Weights of a small GPT-style language model, trained from scratch on English Wikipedia.
Size: 10 layers, width 768, 12 heads of 64 (1 for keys and values), 66.3M parameters.
Architecture: rotary positions, tied embeddings.
Training: a variant of Adam for these matrices, 530M tokens, 8089 steps.
Each number is 128 + 32 x the weight over the matrix's rms, rounded and kept within 0 to 255. Layers, rows and columns count from 0.

# layer 4 MLP up, 3072x768, rms 0.0307, rows 1122-1157, columns 0-95
[[135 173 119 117 109 132 130 143 132 148 153  84 127  67 109 115  49 161 145  77 154 128 188 113 131 131  89 150 129 149 165 126 101 193 114  57 101 155 143 149 198 142 132 146 181 140 174 110 121 115 140 120 130 123 121 137  78 196  60 113 112 163 143 153 127 135 118 176  96 125 157 182 114  92 135 114 146 193  89 191 151 136 174 124 107 115  95 129  62  93 108 120 150 110 172 104]
 [124 129 171 178 111 163 107 167 130 126 153 129 105 116 127 153 181 127 144 157 103 151  92 151 136 179  93  84 114 149  97 157  62 163 108 175 132 161 146 116  71 140 114  99 157  65  59 122 108 137 119  75  85 174 124 157 139 113  61 133  90 171  92 143  77 122 141 148 149 159 161 127 171 147 146 149 161 117  92 124 123 161 112 133  35 149 164 137 110 142 104 146 169 111 123 112]
 [135 137 129 198  93  81 130 131 115 140 119 153  83  93 117 144 162  55 122 155  87  93 137 112 150 146 127 114  92 132  95 153 108  60 106  83  90 104 103 120 142 113 159  99 117  89 163 134 105 145 134 141 142  94 174 147  97 217 130 136 119 150  99  87 183 129 179 194 152  92 114 128  92 150 120 127 105 112 123 154 132 144 152 155 174 102  94 149 152 151 128 107 133 130 143 133]
 [ 74  91 137 190 133 150 131 143 136 203 115 145 143 141 103 142  85 171 212  82 150  79 122  87  78 204 115 180 137 139 135 129 145  94 170 107 134 124 149 156 113 101 139 131 148 168 139 115 108 167 133 142 146 134 113 104 117 112  85 115 139 134  68 110 163 105  82 110 239 156 139 143  83 153 139 127 129 131 133 169  84 164 133 178 181 113 153 131 117 144 192 137 147  63 162 102]
 [139 134  91 104 106 148 145  89  88 166 139 115 152  76 111 190  88 121 154 129 153 123 111 154 113  63 112 139 131  80 142 160 142 108 103 126 148 155 168  68 116 136  71 131 107 115  66 143 140 140  63  58 168 152 101 127  79 129 103 101 133 138 118 127 123 134  80 143 119 120 194 185 149 188  54 108  70 120  55  57 112 100 137 154  96 108 114 158 207 142 147 135 151 142 161 145]
 [148 137 110 177 129 148  96 111 156 122 110 178 136  53 115  56 179 119 153 206 158 144 153 130 129 114 154 146 140 102 113 183 155 149 175 100 166 106 151  83 119 130 117 124 111 126  94  96 119 145 115  98 132 140 137 125 154 146 130 148  64 101 105 121 135  87 123 166 158 128 108  99 154 130 142  93 128 152 138  96  60 190 105 169 139 149  74 132 150  87 120 153 129 147 130 145]
 [176 144  91 102  78 117 110 115  84 187 125 118 140 150 148 186 111 116 147 147 143 122  95 106 132 105 104 127  95 114 141 131 123  84 111 136 133 167 179 141  75 112 138 147  79  80  94 135 140 138  43 112 152  89 140  98 149 130 104 152  70 129 113 144 123 146 135 125 117 176 175 127 162  53  86  67 174 115 120 110  89 127  42 122  91  80 139 147 131 124 143  81  84 125 151 111]
 [156 135 120 213 111 127 145 115 164 137 159 137  89  86  97 152  75 108 171  97 129 121 164 240 173 175 139 146 141 121 115  67  59 148 169 112 163 123 107 159 179 143 157 171  79 163  98 152 148 163 115  68 105 125 111 156 100  87  84  98 118 105 149 143  84  67 217 126 143 154 142 125  71 144 147 147 169  90  98 154 138 208 168 124 156  95  90 117 119 102 117 167 127 143  88 126]
 [ 75 126 103 168 116 120 129 181 148 153 145 108 141 169 138 111 125 156 157 137 103 177 206  82  74 123 107 132 170 130 155 119 146 153 128 144 105 163  96 174  63 135 186 134 146 161  48  93 153 180 123 163 136 126 142 145  70  86 114  66 164 116 162 205 140  46 130 172 159 126 103 149 157 127 143 108 207 113 106 115 113 102 119  89 142 107 142 180 171 113  92 119 137 103 178 110]
 [ 57  77  37 145  71 109  78 152 124  23 131 166 133 102 115 140 150 142 137 166 108  75  51  69 113 159  78 142 120 113  17 153 136  78 154 132 101 178 122 121 154 102  99 118 156  90 146 147  53 147 109 124 185 105 149 212  85 177  91 139 126 134 125 116 136 148 157 155 149  89 155  83 138 144 147 120  81 172 128 111 115 130 123  92  98 117 102 128 137 138 103 115 128 142 152 108]
 [ 77 128 134 117 119  95 124 217 130 121 104  52 117 101 151 104  80  96 127 142 160 125 129 119 169  80  88 152 180 108  84  97 148 119 122  79 187 165 152 142 107 158 128 132 122 137 111 112 110 132 131 140 183 127 145 158 104 115 101 102 160 134 128 161 116  97  91 156 140 127 144 112 119 101  99 148 145 101 104  97 133 168 160 119 114 175 111 179 122 119 140 107 160 137 108 165]
 [111 150  99 238  92 152  77  72 143 152 171 110 121 110 127 131  70 170 196 149 165 158 195 137 130 117 176 135 133  64 117 110 156 145 165 131 165 194 151 115 202 177 183 126 203  91 151 159 151 133 122  66 140 118 153 133 124 145 125 150  88 120 136 161  75 160 161 203 124  35 100 121  95 155  77  68 192 160 168 108 125 136 102 168 143 163 105 165  99 144 130 209 182 108 107  85]
 [ 97  88 120 123 131 115  77 164  99 115 143 125 143 154  74 142 130 107 186  99  96 114 111 136  98  84 108 146 123 121 124 148  86  98 152  85 210 171 128 138 151 117  68  92 146 143  87 128  65 156 150  82 115 155 158 151 136 133 121  96 112 178 140 106 142  57 109  81 205 152 144 135 123 100 137 102 157 131 115 120  94 153 154 153 167  87  86 101 135 120  98  97 159 149 129 125]
 [107 138 135 120  43 142 109 138 141 105 156  75 125  69  70  98 122 191  88 137 118  82  94 130 117 150 105 134 182 171 138 102 111  97 198  76 119 179 106 189  90 104  77 141 118 131 123 139 126 135 177 144 176  85 143 132 124 183 104  95 138 149 101 170 124 105 139 109  98 106 103 179 219 129 101 122 186 217 156  99  58 131  85  79 145 140 112 132 119 148 154 154 114 140 120 108]
 [148 116  84 115 139 125 153 178 131 166 165 125  91 169 131 164  93 150 146 155 155 142 187 150 129 130 121 157 155  78 128 124 114  77  99 128 120 128 116  98 152 125  88 140 126 111 202 167 169 198 115 137 191 129 128 123  83 131 147 154  93 148 151  90  97 150 140 199 136  70  63 153  94 170 144 164 139 177 145  96  89 160 173 209 130 128 144 179 142 153 106 146 159 122 107 103]
 [185  89 145 145 101 134 103 102 117 111 154 111 116 129 147 105  87 137  83 173 149 119 122 148  97 121 154 182 139  68 136 230  80 150 122  74 171 126 143 158 163 107 100 200 112 126 155 195 129 167 144  75 102  98  94 153 135  96 127 113 136 127 145 116 113 174 114  88  80  92 147  74 128 161 115  84 146 173 147  85 131 142  90 175  93 124 151 148 121 127 169 121 145 118 160 124]
 [ 99 169  82  97 150 117 100  99 227 163 153 172 119 110 154 152  91 144 146 133 181  75 137 131 169 126  90 170 141 127 135 151  75  93  77 126  48 109 146 134 128 139  74 185 141 136 126 107  99 142 110 106 156 151 117 117 125 148 133 151 121 120 104 136 147 101 132  69 129 117 158 131 113  95 108 100  95 103  98  87 157 122 104  62 159 122 124 179 149 134 146 138 101  95  99 120]
 [139  92 117 157 178 155 101 117  95  84 151 121 148 115 139  93 118 104 116 109 144 128 158 120 124 149 134 147 112 116 116 111  92 115 124 138 153 158 107 107 163 102 115 172  61 116 144 135 119 163 116 142 109 126  96 173 102 161 115 125  72 134 148 112 129 106  92 149 136 126  76 132 172 129 184 102 101 183 142 124  49 120  90 167 127  95 147 134 158 103 134 142 125 128 110 109]
 [120  81  94 128 169 140 112 126 116 121 141 127 116 135 152 116 139 131 151 130 168 115 149 167 104 120 108 194 117  90  91 173 109 125 178 139 149 194 160 168  82 129  77 152 143 129  71 115 125  98 121 115 126 164 128 133 138 138 121  89  96 154 168 176 117  83 118 124 159 143  68 133 115  82 137 121  72  52 150 105 105 124 177 173 181 150 173 105 136 154  81  56 119 166 119 115]
 [101 134 119 152  98  89 108 140 117 137 160 100 109  81 126 131 100 129  72  69 156  98 144 128  88 160 182 151  73  68  75 175 114 169 122 122 115 147 167 103 180 158 131  99 173  85 117 142  94 130 147 139 119 174 102 117  88 133 156 168 142 119 193 174 172 132 176 128  88 159 107  95 124  88  99 132 134 154  63 130  96 115 136 179 116 153 121 129  92  79 109 116  55 140  91 155]
 [120  86  98  96  80 113 191 114 194 103 131 100 136  39 136 169 159  77 130  77 132  78 121 128 146 102 158 154 150 137 130 144 112 146 139  75 101 137 125 148 131  93 177 134 122 156 109 141 190 105 111  90 189  93 145 144 106 122 127 184 144 119 163 143 196 140 127 141 116  67 184 122 163  98 117 169 157 150 115 133  85 195 101 147 125  84 147  67 115 141 110 121 133 106 153 124]
 [108 156 158 147 153  94  83 142 104 105 128 111 224 156  96 132  94 128 147  95 124 111 168 134 135 171 128 123 139  97 162 114 146 110 104 138 142 186 203 138 148 117 123 113 108 163  95 117 116 140 112  40 168 103 135 139 119 179  55 132 125  84  75 112 118 133 109  99  98 148 113 116  78 153 168  89 137  83 138 159 137 117 123 140 101 139 120 123 202 102 130  89  94  97 195 127]
 [ 98 122  96 112 106 102 148 161  78 109 174  63 122 150  73 106 142 153  94 145 118 127 156 100 125  89  58 151  80 159  75 144 133  99 114 130 117 122  93 128 135 124 171 171 123  86 139 100 107 110 124 126 112  97 149 120 101  67 179 170 158  60 125  79 142 141 113 115 100 104 105 171 115  99 100  73  91 176 163 123  96 113 110  88 167 130 174 137 147 144 153 134  87  73 100 117]
 [100  87  78 126 146 161  90 102  91 195 103 160 103  91 146 141 201 109 115 103 133 179 124 131 181  93 187 181 122  86 126 125 114  81 134 175  88 206 125 133 116 124 155 106 126  64 135 138 101 159 161 134  57 175  84 159  99 125 126 116 167 158  99 116 174 133 133 171 149  99 116 125  72 172 184 149 143  70  71 108 179 136  71 108  88 161 134 113 150 143  59 183 144 116 132 112]
 [ 82 156 131 121  94 120 145 130 116 192 162 128 148 169 148 159  91 144 156 120 150 161 174 157  84 147 126 130 156 195 137 147 125 111 131  72  93  96 110 136 128 126 136 168 125  81 110  87 107 159 143  61 144 214 168 134 112 112 160  73 104 133  77 166 139 178 116  88  46 131 122 173 135 167  96 102 137 130 105 195 154 154 146 134 155 113  97 137 132 150 126 148 156 177 169  81]
 [154 130  88 141 141 108 130 137 143 116 168  89 187 128 142 186 173 120 107  95 124  82  89 130 142 159 105 121 115 125 112  62 110  86 107 124 173 136 162 124  76  81 105 144 170 119  73 144  68 147 145  96 129 151  91 132 118  85 107 108 137 137 103  73 113 117 117 188  64 151 162  91  96  56 145 176 129 158 100 104 132 184  83 152  74  76 133  82 132 174 128 167 109 111 153 115]
 [107 137 145 106 101  89 125 147 106 119 153 126 136  50 150 201 114  84 163 148 158  35 126 128 102 153 170 180 111  99 152 142 116 103 165 120 201  92  98 111 149 134 115 124 114  66  67 188 127 107  84 109  80  98 151 121 160 148 120 151 127 190 193 145 133 170 114  72 157 116 126  81  53 143  75 126 161 105  89  82 113 122 109 168 122 130 163 152 137  94 102  92 125 121 149 160]
 [128 149 129 131  82  88  69 154 128  88 169 147 186 130  81 125 132 104 145  61 114  97 180 114 160 130 112 109 176  94 111  84 128  94 116 133 113  90 123 134 115 111 157 132 129  81 124 119 165 115  69 123 145 126  94 117 116  84 117 134 115 109 133 135 108 136 123 124 134 198 141 124 178  86 108 170 138 130 116 117 156 105 116 151  97 145 113 106 145 104  93 132 176  47 123  46]
 [155 152 151  54 125 113 141 163 110 135 137 131  78 153 117 135 163 170 149  89 191 110 186 160 134 197 172  96 186 137 116 160  77 100 121 143 121 117 105 162 107 167 130  83 127  42 137 130 102 179 127 146 160 151 156 160 126 111  88  88 105  90  65 117 127 102 109 129 102 143  88 141 167 171  63 114 126 161 100 127 166 103 142 132 140  97 129 122 132  89 119 118 118 132  95 138]
 [115 133 110 134  80 120 131 134 120 146 135 147 139 142 166 157 147 156  78 114 108 126 153 172 166 165 169 188 112 145 150 187 176 120 155 186 150 146 138 130 166 160  98 109 105 170 128 100  88 114 119  76 128  58 162 140 119 153 165 100 124  69 175 127 127 128 123 194 111 134  91 114 121  84 120 104 155 136  90  89 152 127  97 118 100 139 162 114 111  80 113 113 134  98 169 132]
 [126 111 108 162 149 151  77 128 166 100 174 132 136  71 164 164  74  49  97 162 157 164 135 134 159 154 170 143  74 117 162 165  84 178 125 120 139 162 111 113 143 150 124 110  80 101 144 144  63 139 122 132 151  94 175 173  83 144  80  90 101 137 125 209 172  94 117  66 127 144 116 147 116 100 121 127  59 151 124 148 129 129 161 111 122  97 146 170 180 190  97 154 143 109 139 173]
 [100 140 116 147 111 139  92 141 126 140 136 127 120  92 106 137 167 150 132 101 147 119 135 168 131 140  87 111 106 180  91 111  88  98 100 149 126 158  87 114  93  52 102 111  84  99 101 110 112 131 175 108 130 170 126 173 107 139 134 111 127  80  98 154 107 102 152 140 179 136 154 119 108 133  41 114 118 127 173 143 141 181 139 100 125 150 134 104 126 131 140 147  78 174 189 164]
 [108 175 105 137 157 141  65 128 135 109 137 170 146 144 148 117  75 149  71 106 150  67  81 166  88 158 145 113 145 114 115 120 115 138 130 191  29 204 138 142 124 131 131  88 156 161 128 117  84  88 200 107 161 101 194 182 113 177 136  64 107 139 149  95  97 124 164 116 122 106  96  88 155 141  82 122  93 117 100 143 148 131 125 142 122 169  63  94  98 121 152 123 154 122 112 104]
 [102 139 146 127 104  92 153 157 137 113 184 111 163 145 130 146 169 113 146 130 147  70 185 143 123 182 151 117 110 126 218 172 127 112 184  93 165 147 181  99 155 120 144  71 139 114 154  85 153 115 144 115  73 153 146 102  98  77 117  95 162  96 132 142 132 111 123 185  83 103 135 153  83 135 145 119 180 119 111 118  87 152 147 101 109 156 118 128 107 119 126 128 129 129 162 124]
 [100 108 135 131 107 127  74 137  75 135 171 149 154  88  66 136 121  71 132 159 128  97 177 144 149 147 124 121 116 136 198 148 131 179 140  88 122 144 112 121 128 118  75 130 152 162 131  66 107 192 119 174 123 160 118 107 104 140 147 123  77 132 125 114  98  90 115 165 144 108 153 128 122 138 104 125 155 131 129 166 114 172 155  88 120  75 112 153 148  94  81 165 130 121 113 127]
 [ 84 135  90 131 129 133 166 175  84 161  99 139 115 186 107 103  90 134  72 143 173 159 178 129  99 179 124 153 146 129 163  82 113 103 140 121 138 189 151 125  89 120  86 153 173  86 117 102 184 148  83 133 207 142 154 139 121 145 122 132  96 136 172 133 169  99  93 105 148 127 143 101  80 102  87 124 128 151  99 112  73  77 158 136 171 153 122 123 110 119 158 118 105 163 115  83]]
# layer 4 MLP down (transposed), 3072x768, rms 0.0283, rows 1122-1157, columns 0-95
[[141 127 114  95 125 146 140 137 163  86 102 136 142 107 153 121 107  93 111 162 122 173 110 130 127 140 112  60 133 143  97  69 111 157 132 145 108 142 117 137 102  94 119 187 107 130 166 137 167 151 138 144 132 131 147 180 152 228  78 146 116 132 136  98 165 173 107  64 138 183 150 127 142 126 159 149 121 126 142 165 121 153 133 160 148 115  97  96 108 146 124  89 151  87 165 132]
 [150 127 171 148 117 161 126  41 128  96  98 142 133 150 143  76  86 137 107  83 113 155 147  99 117 154 101 145 194 111  77 164 139  76 115 133 124 137 140 115 131 160 177 119  84 139 137 129 132 126  93 158 128 127 103 170 147 128 154 174 136 132 109  88 142 102 144 138 139  84 107 132  64 139 149 193 144  73 108  96 162 101 124 195 140 150 103  99 105 127 132 119 153 142 157  99]
 [114  84 209 109 102 156 180 121  99 170 156 116 130  94 159 167 137  99  97  68 128 141 139 160  93 112 153 152 101 148  98 126 104  89 140 134 122 153 117 184 134 135 187 163 159  78  82 160 134  89 121 136  74 145  93 177 110 132 110 160 116 114 121  91 111 121 105  96 122 128 147 192 142 128  83 140 140 112  57  39  80 113 108  87 131  99 136  94 147 126 156 175 107 144 183 152]
 [ 88 117 140 135  68 145 143 142 141 109 138 122 122 211 196 157 110 118  91 111 108 145  93 119 174 184 116 113 179 170 160 135 109 115 134 133  88 120  73 128 162 127 116 129 142 116 126 121 130  90  64 175 118 136  71 126  94 139 124 112 106 126 124 170 128 126 174 124 106 121 166 139 132 179 164 171 167 125 112 126 127  85  92 125 148  83  95 106 118 101 138  82 113 147 119 147]
 [133 133 172 109 111 134 143 137 155  70 166 118 157 158 183 142  78 115 154 140 127 112 152 158  80 184 160 188 155 133 105 157  77 125 172 128 121 128 134 148 104 143 182 142 116 135 204 173 136 142 147 143  99 123 148 170 104 148 152 121  73 118  98 113 143 152 138 105 162  73 103 143 147 129  96 131 121 138  92 159 143 116 159 119 139 133 162 143  73 184  91 125 174 105 104 143]
 [126 160 178 207 118 169 145 149 108  85  68 137 111  99 126 150 115 117 175 119 163 172 103 184 168 141 114 123 151 120 129  62 152 124 132 114 167 132 121 148 134 145 120 135 146 109 140 109 113  78 151 140 127 155 142  95 126 144 169  94 180 148 106 154 116 152 150 114 110 131  91  88 110 105 100  51  90  75 161 121 133 144 126  99 154 113 157 118 139 131 113 137 105 106  99 128]
 [115 129  96  72 130 111  85 197 143 180 210  89 201 141 145 219 189  81  66  96 166 165 122 105 139  89 140  80  91 241 124  56  40 127 168 131 187 149 168 121 102 145 113 136 125 104 116 131 147 159 115 151  78 127 128  89 114 152 111 172  92 207 123 121 126 140  84 164 186 106 148 170 140 177 166 138 128 131  93 147 152 105 175 127 149 126 167 150 188 100  93 142 102 131 181 167]
 [154 125 120 149 142 136 154 126 154 145 227 101 127  79 136 128 131 113 133 149 170 185 136 105 115  95 106 117 121  56 139 182 128 195 117 115 164 121 127 208 163 183 138 128 123 227 125  80 179 166  99 144  84 125  86 103 116 137 112 131 116 127 141 125 161  74 130  83  81 137 102 141  77 204 174  85  75 147 150 128 100 155 127 130 101 132  85  97  80 126 134 181 186 122  96 102]
 [147 118 135 128 162 108 127  49 158 197 168 114 152 130 133 132 173  91  91 121  84 125 133 174 139 144 129  95  93 126 136 118  79 184 226 151 166 134 101  86 136 122 143 123 184  88 134 148 138  79 123 101 117  37 176 154 103 103 138  88 107 107  88 145 125 129 110 129 127 110 151 148 112 144  94  73 159 134 172 142 121 186 171  64 140  53 112 203 139  90 181 184 109 124 118 172]
 [109 110 118 123 107  82 175 134  75 120 161 115 167 122 123 176 108  72  96 142 142 101 196 151 146 105 172 134  98 105 116 144 115 170 119 196  84  99  79  55 127 157 120 156 133 178 154 138 137 142 147 166 187 145 144 139 151 144 185 114 140  99 106 126 108 149  56 144 161 118 153 129 182  74  89 135 114 106 118 113 126  98 103 138  96 184  89 160 151 120 132  65 109  95 135 109]
 [ 91 169 126 159  84 139 120  84  76  65 144 114 121 166 100 108 127  84 162 180 168 132  59 196 148 111 132 186 132  94 183 132 152 108  49 148 133  65 135 110 184 137 126 143 122  59 192 108 150 163 125 153 109  93 160 161 142 113 133 163 125 117 173 104 134 140 184 144 108  97 110 128 173 200 126 121 179 129 190  97 120 130 106 144  99 136 169 159 147 103 123  80 112 131 127 214]
 [102 146 172 124 133  67 113  81 187 155 115  85 173 157  35 143 143 186 142 153 126  67 166 158 107 143 154 150 170  82 146  67 108 109 101 139 173  87 102 127  96 151 146 130 134  83 106 231 172 128  89 129 187 116 157 110 138 174 147 138 204 140  84 165 121  94 125 204 147 144 128 100 190 105 106  93 198 149 133 173 177  91  79  72 130  94 128 175 110  57  91 101 145 105 129  80]
 [ 88 131 168 136 114 136 140 157 137 139 137 158 128 130 110  96 159  88 102 130 123 120 136 140 167 163 125  97 186 157 112 178  92 144 194 139 118 104 133 154 165 178 153 125 191  79 122  71  91 122 177  99 141  69 132 129  71  83 164  95 167 121  54  85 143 133 152 187 136  98 121 113 137 107 134  69  94 164  89 145 165 167 143 114  96 108  94 151 134 168 143 125 133 147 107 161]
 [139 176 132 158  83  64 168 112 142 121 137 108 126 100 122 138 115 133 149 133 193 190  81  85 109  98 181 104  81 146 112  76  98 113 122  69 107 119 135  70 161 149 162 166  86  85 120 155  87 164 132 103 124 118 145 166 144 162 160 166 123  91  76 111 139 112 104 136 148  99 116 131  83 162 103 129 148 100 147 102  71 128 113 151 145 103 105 121  70 148  98 106 159 145 165 116]
 [133 150 150 128  95 160 132 119 158 116 105 137 150 196 135 150 137 106 169  90 124 126 135  91 174 161  76 105 166 118  96 103 103 144 154 154 160 182 123  97 125 140  50 104  88 139 129 161  61 116 121 111 134 147 172 130  47  90 113 123 117 140 118 113 152 136 126 106  97 175 152  92 108 139 160 148 150 151 124 152 113 130  90 115 104 125 187 111 116 102  96 146 177 166 143 129]
 [107 125 161 112 148  90 156 150 132 156  29 119 186 167 143 207 113 109 143 155 157 152 155 159 109 190 204 167  77 178 152 134 107 170 100  89 109 111 156  33 171 128 162 109  80  59 115  95 167 183 139 188 115  81 104 137 179 149  82  95 141 163 146 141 156 108  61 147 115  95 108 151  32 128 127 115 121 130 112  82 128 108 138 117 109 151 160 130 180 169 120  95 141 118 130 172]
 [ 97 142 136 185 122 137 163 158 111 186 151 128  81 126 110 137 133 159  84 114  96 102  91  64 123 112 148 138 108 210 123  97  96 144 130  90 158 113 160 130 110 129  46 102 183 172  84 171  69 140 150 122  80 130 163  61 159 118 107 176 168 110  89 125 110 105 121 140 131 177 108 141 119  82 141 141 136 131  60  69 159 129 142 109 111 131 167 125 122 133 171 135 133 110  98 204]
 [ 94 100 135 135 140  93 120 155  64 207  28 146 104 235 128 117 203 171 170 116 132 118  78 107  75 122 158  63 102  99 171 132 157  96 102 126 100 124  70 137  96  82 133 130 149  90 117 105 111  96 116 147 139 138 128 144  98 155 157 183 135 113 189 161 158 136 116  95 124 197 137 105 126 114 184 132 103 149 161 140  97 146 142  68  84 188 150 131 108 182 153 113 142 129 138 146]
 [151 161 119 156 106 111 136 124  73 147 239 113 186 163 110 125 135  70 119 178  88  41  96 159 120 104 112 101 136 107 128 149 129 159 169 108 170 169 133 139  87 213 123 144 205 165 100 142 141 168  75 147 117 135  98 132 124 160 109 181 132 139  90 131 117 158 109 118 115 226 133 118 153  80 192 153 111 121  98 186 120 127 141 110 106 137 111 127 131 148 125 118 206 128  99 113]
 [170 159 147 137 109 152 108 104 121 137 194 175  91 114 152  54 140 116  82 197 131 143 146 133 135 110 140 121 146  93 138  94 150 130  90 103 188 179 126 131 151 136 117 156 134  88 136 140 114 125  99 173 136 111  78 121 166 176 100 117 161  87 143 134 164 197 158 104 134 150 104 144 185 152  72 114  89 163 127 173 101 120 195 120 119 148 130 139 157 172 144  70  72 126  80 164]
 [129 144 125 187 166 159  95 155  92 142 215 122 160 142 170  94 155 188 155  81 120 109 124  94 119 163 139  77 102 158  86 141 110 149 119 181 120 102 132 170 101 188 138 112 158 132 124 119 121 162 141 225  46 139  99 110 128 153 131 138 145  93 216 140 160 132 164  71 135 169  92 125 101 128 113 109  63 137 140 164 187  96 106 125  80 151 129 208  79 112 170 147 160 173  94 152]
 [181  80 115 134  81  81 100 132 107 108 199 161 119 155  58  17  86  58 114 146 134  87 156 116 156  95 147 147 163 123  74 105 170 113 146 160 125 124 114 142 116 111 185 146 123 131 138  62 113 127 116 145  82  56 111 147 118 105 112 161 152 143 143 148 101 153 148  98 106 123 182 126 183 108 100 148 123 180 132  52 164 170  26 145 137 105 207  96  99 118 159 123  97 146 128 179]
 [139 162 124 111 118 149 181 128 176 114  90 146 109 133 130 160 156 123 128 126  86 133 127  91 113 124 124 160  86  87 106 111 153 118 125 130 133 104 152 134 160  76 172 147 102 114 162 148  83 144 110 138 135 144 119 128 121  82 137 109 113 128  93 145 113 132 146 101  99 110 103  98 186 116 136 143 182 132 130  67 176  98  99 161 123 149 145  97 134 124 141 128 110 166 127 164]
 [134  83 206 112 210 130 168 130 129 107 162 102  79 142 128 158  85 127 181 100 106 107 161  76 144 182 180 115  93 124 138 178 146 165 133  92 168 104 128 110 116 142 110 138  78 148 129 149 177  62 154 158 145 190 152 168 156 163 142 127 124  72 139 161 158 194 145 183  96 166 206 134 120  72  87  81 129 135 135 198 123 193 115  92 136 106 126 136 160 110 118 192  98 194 130 208]
 [127  84 122 156 160 128 159 162  97 115  42 162 160  88 126 124  80 174 117 128  86 115 116 149  99  89 153  80 119 130 166 188 133 106 139 149 168 121  64 109 110 100 168 122 153 179  95 154 116 137 177 149 156 109 209 121 124 163 111 147  94  85 118 131 147 121 136  94 132 118 124  79 136 106 164 110 174 142 144 117 193 126 132 127  81 111 146 158 163 140 103  99 121 126  75 143]
 [124  66 148 115 164 105 186 112 152 125 176 146 190 122 153 142 133 104 151 139 123 114 130  48  71 187 139 103 102 114 150 182 125 152 142 118 126 129 107  84 109 128 189 105 147  94 108  82 157 122 113 141 194  95 127 195 164 110 115 123 135  81 108 128 150 107 167  98 139  80 195 117 110 135 112 113 138  47 115 161 114 148 179 137 111 113 105 183 123 155  62 111 161 110  91 158]
 [122 154 116 199 110 135 129 129 152  68 185 113 139 118 115 116 118 157 143 142 144 119 135 134 204 138 130 119 135 190 173 158 124  98 109 171 156 132 128 144  96 136 154 142 156 160  73 136  69 113 141 167  87 129  87 106 119 127 120  95 141 132 166  90 141 190  85 130 167  75 133 130  87 110 141 150 156 152 113 106 104 148  60 198 172 106 156 127 118 174 137 242 128 143  79 156]
 [109 140 183 127 132 149 116 146  94 102 152 148 147 115 135 114  80 156 129 172 175 149 169 145 122 113 132  86 121 123  95 113 100 146 116  97 137  79 101  86 141  73 120 118 114 181 126 148 114 129 149 127 133 180 130 128  99 127 100  89 138  75 133 100 110 172 148 147 123 226 199 151 143 131 181  99 163 150  86 196 120 170 131 140 185 125  70 177 162 149 157 123 124 117 179 117]
 [115 113 139 121 156 112 134  89 122 106  56 159 162 144 124  98 112  85  99 200 130 162  77 133 127 133 142 175  74 142 130 143 101  86 168 103 147  99 130 149 165 142  90 163  93  94 197 133 169 164 159 160 106 128  87 127 167 126 104 138 133 124 109 121  54 148 149 126 118  98 149 172 126  98 115 147 161 109 181 153 145 144  88 108 147 153 116 114 136  86 105 163  94 126 130 113]
 [117 152  74 174 109 114  81 123 127  91 217 152 131 167 106 138 107 140  98 141 134  99 132 167 155 161 131 122 144 148 150 129 181 142 145 103 194 183 112 132  78 142 174 149 110 101 169 113 154 193 105 166 131 147 149  80 188  95 146 160 112  90 112 144  82 124  92  91 135 168 121 138 135 123 115 109 115 132 106 141 116 142 120 122 125 176 122 125 183  52 106 148 123  84 168  94]
 [146 132 118 104 109 126 163 169 144 119  79  95 182 155 192 109 157 160 171 109 140  87 141  87 149 111  86  97 109  85 106 177 147 155 161 154 150 145 176 172  78 115 139 150 183 158  56  81 100 113  98 172  79 117 175  95 171 116 125 147 139 138 135 106 129 107 140 132 128  99 171 123  47 136 122 109 149 163  85 137 116 121 202  92 106 105  74 114  92 104  99 126 135 134 114 109]
 [125 110 116  81  96 129 119 167 148  79 191 123 148 159 115  51  81 125 110 184 158 160 127 111  67 179 134 149 143 115 130 146 156 136 139  94 167 190  91 124 151 201 162 140 125  60 117 120  78  87 116 139 144 141 149 138 159  96 145 131 128 155 109 112 163 165 121 105 161  75 165 183 137 137 155 106  95 136  99 149 121 156 136 131 128 102 104  88 105  86  91 166 123 145 141 121]
 [115 117 130  83 171 129 120 152 116 143  39 155 155  93 149  94 143 134 140  80 146 138  91 171 184  87 137 134 150 137 171 124 142 129 151 140  67 104  62 178 166 103 123  97 138  99 170  95 129 227  25  90 108 113 122 127 140 104 116 150 123 127  93 168 123 188 115 137 141  59 171 106 114 127  98 116 108 118  93 109 125 163 117 130  92 153 132  96 131 143 141 161 123 202 120 168]
 [185 136 109 139 164 115 138 129 128 136 133 167 175 136 100 108  73 161  90 149 131 116 144 107 134 127  53 156 113 121 115 103 141 130 142 120  89 125  71 189 138 178 134 147  80 143 103 111 212 122  83 123 131  95 164 125 175  99 151 144 180 140 137 128  63 147 167  90 105 130 124 129 130 157  92  99 150 109 111 142 105  77 152 126 144 170 113 111  90 139 128  99 125  80 129 100]
 [127 122 103 151 103 109 133  77 188 121 145 122 127  96 180 143 110 175 190  95 133 155 134 101 122 109 112 162  71 149 154 150 153 128 173 142 104 167 111  92 139 103 189 107 113 135  59  69 129  70 107  86 130 163 111 131 113 112 117  65 118  58 124 147 122  93  82 101 156 106  92 143 118  83 120  60 115 143 179  86 123 172 119 131  77 147  51  93 109 162  85  91 101 140 137 149]
 [130 110  80  77 105 131 107  88 112  72 126 142 103 156 109 112 147 190 161  95 102  89 138 161 162 108  97 111 116 166  80 124 162 159 108 144 123 146 108 187 156 134 157 143 100 136 132  88 121 151 111  42 130 119 160 143 119 172  67 164 130 125 134 169 151 124 100 148 182 120 112 139 162 104 155 122 155 192  68 173 134 158  86 137  69 119 156 143  95 124  88 148 118  97 143 188]]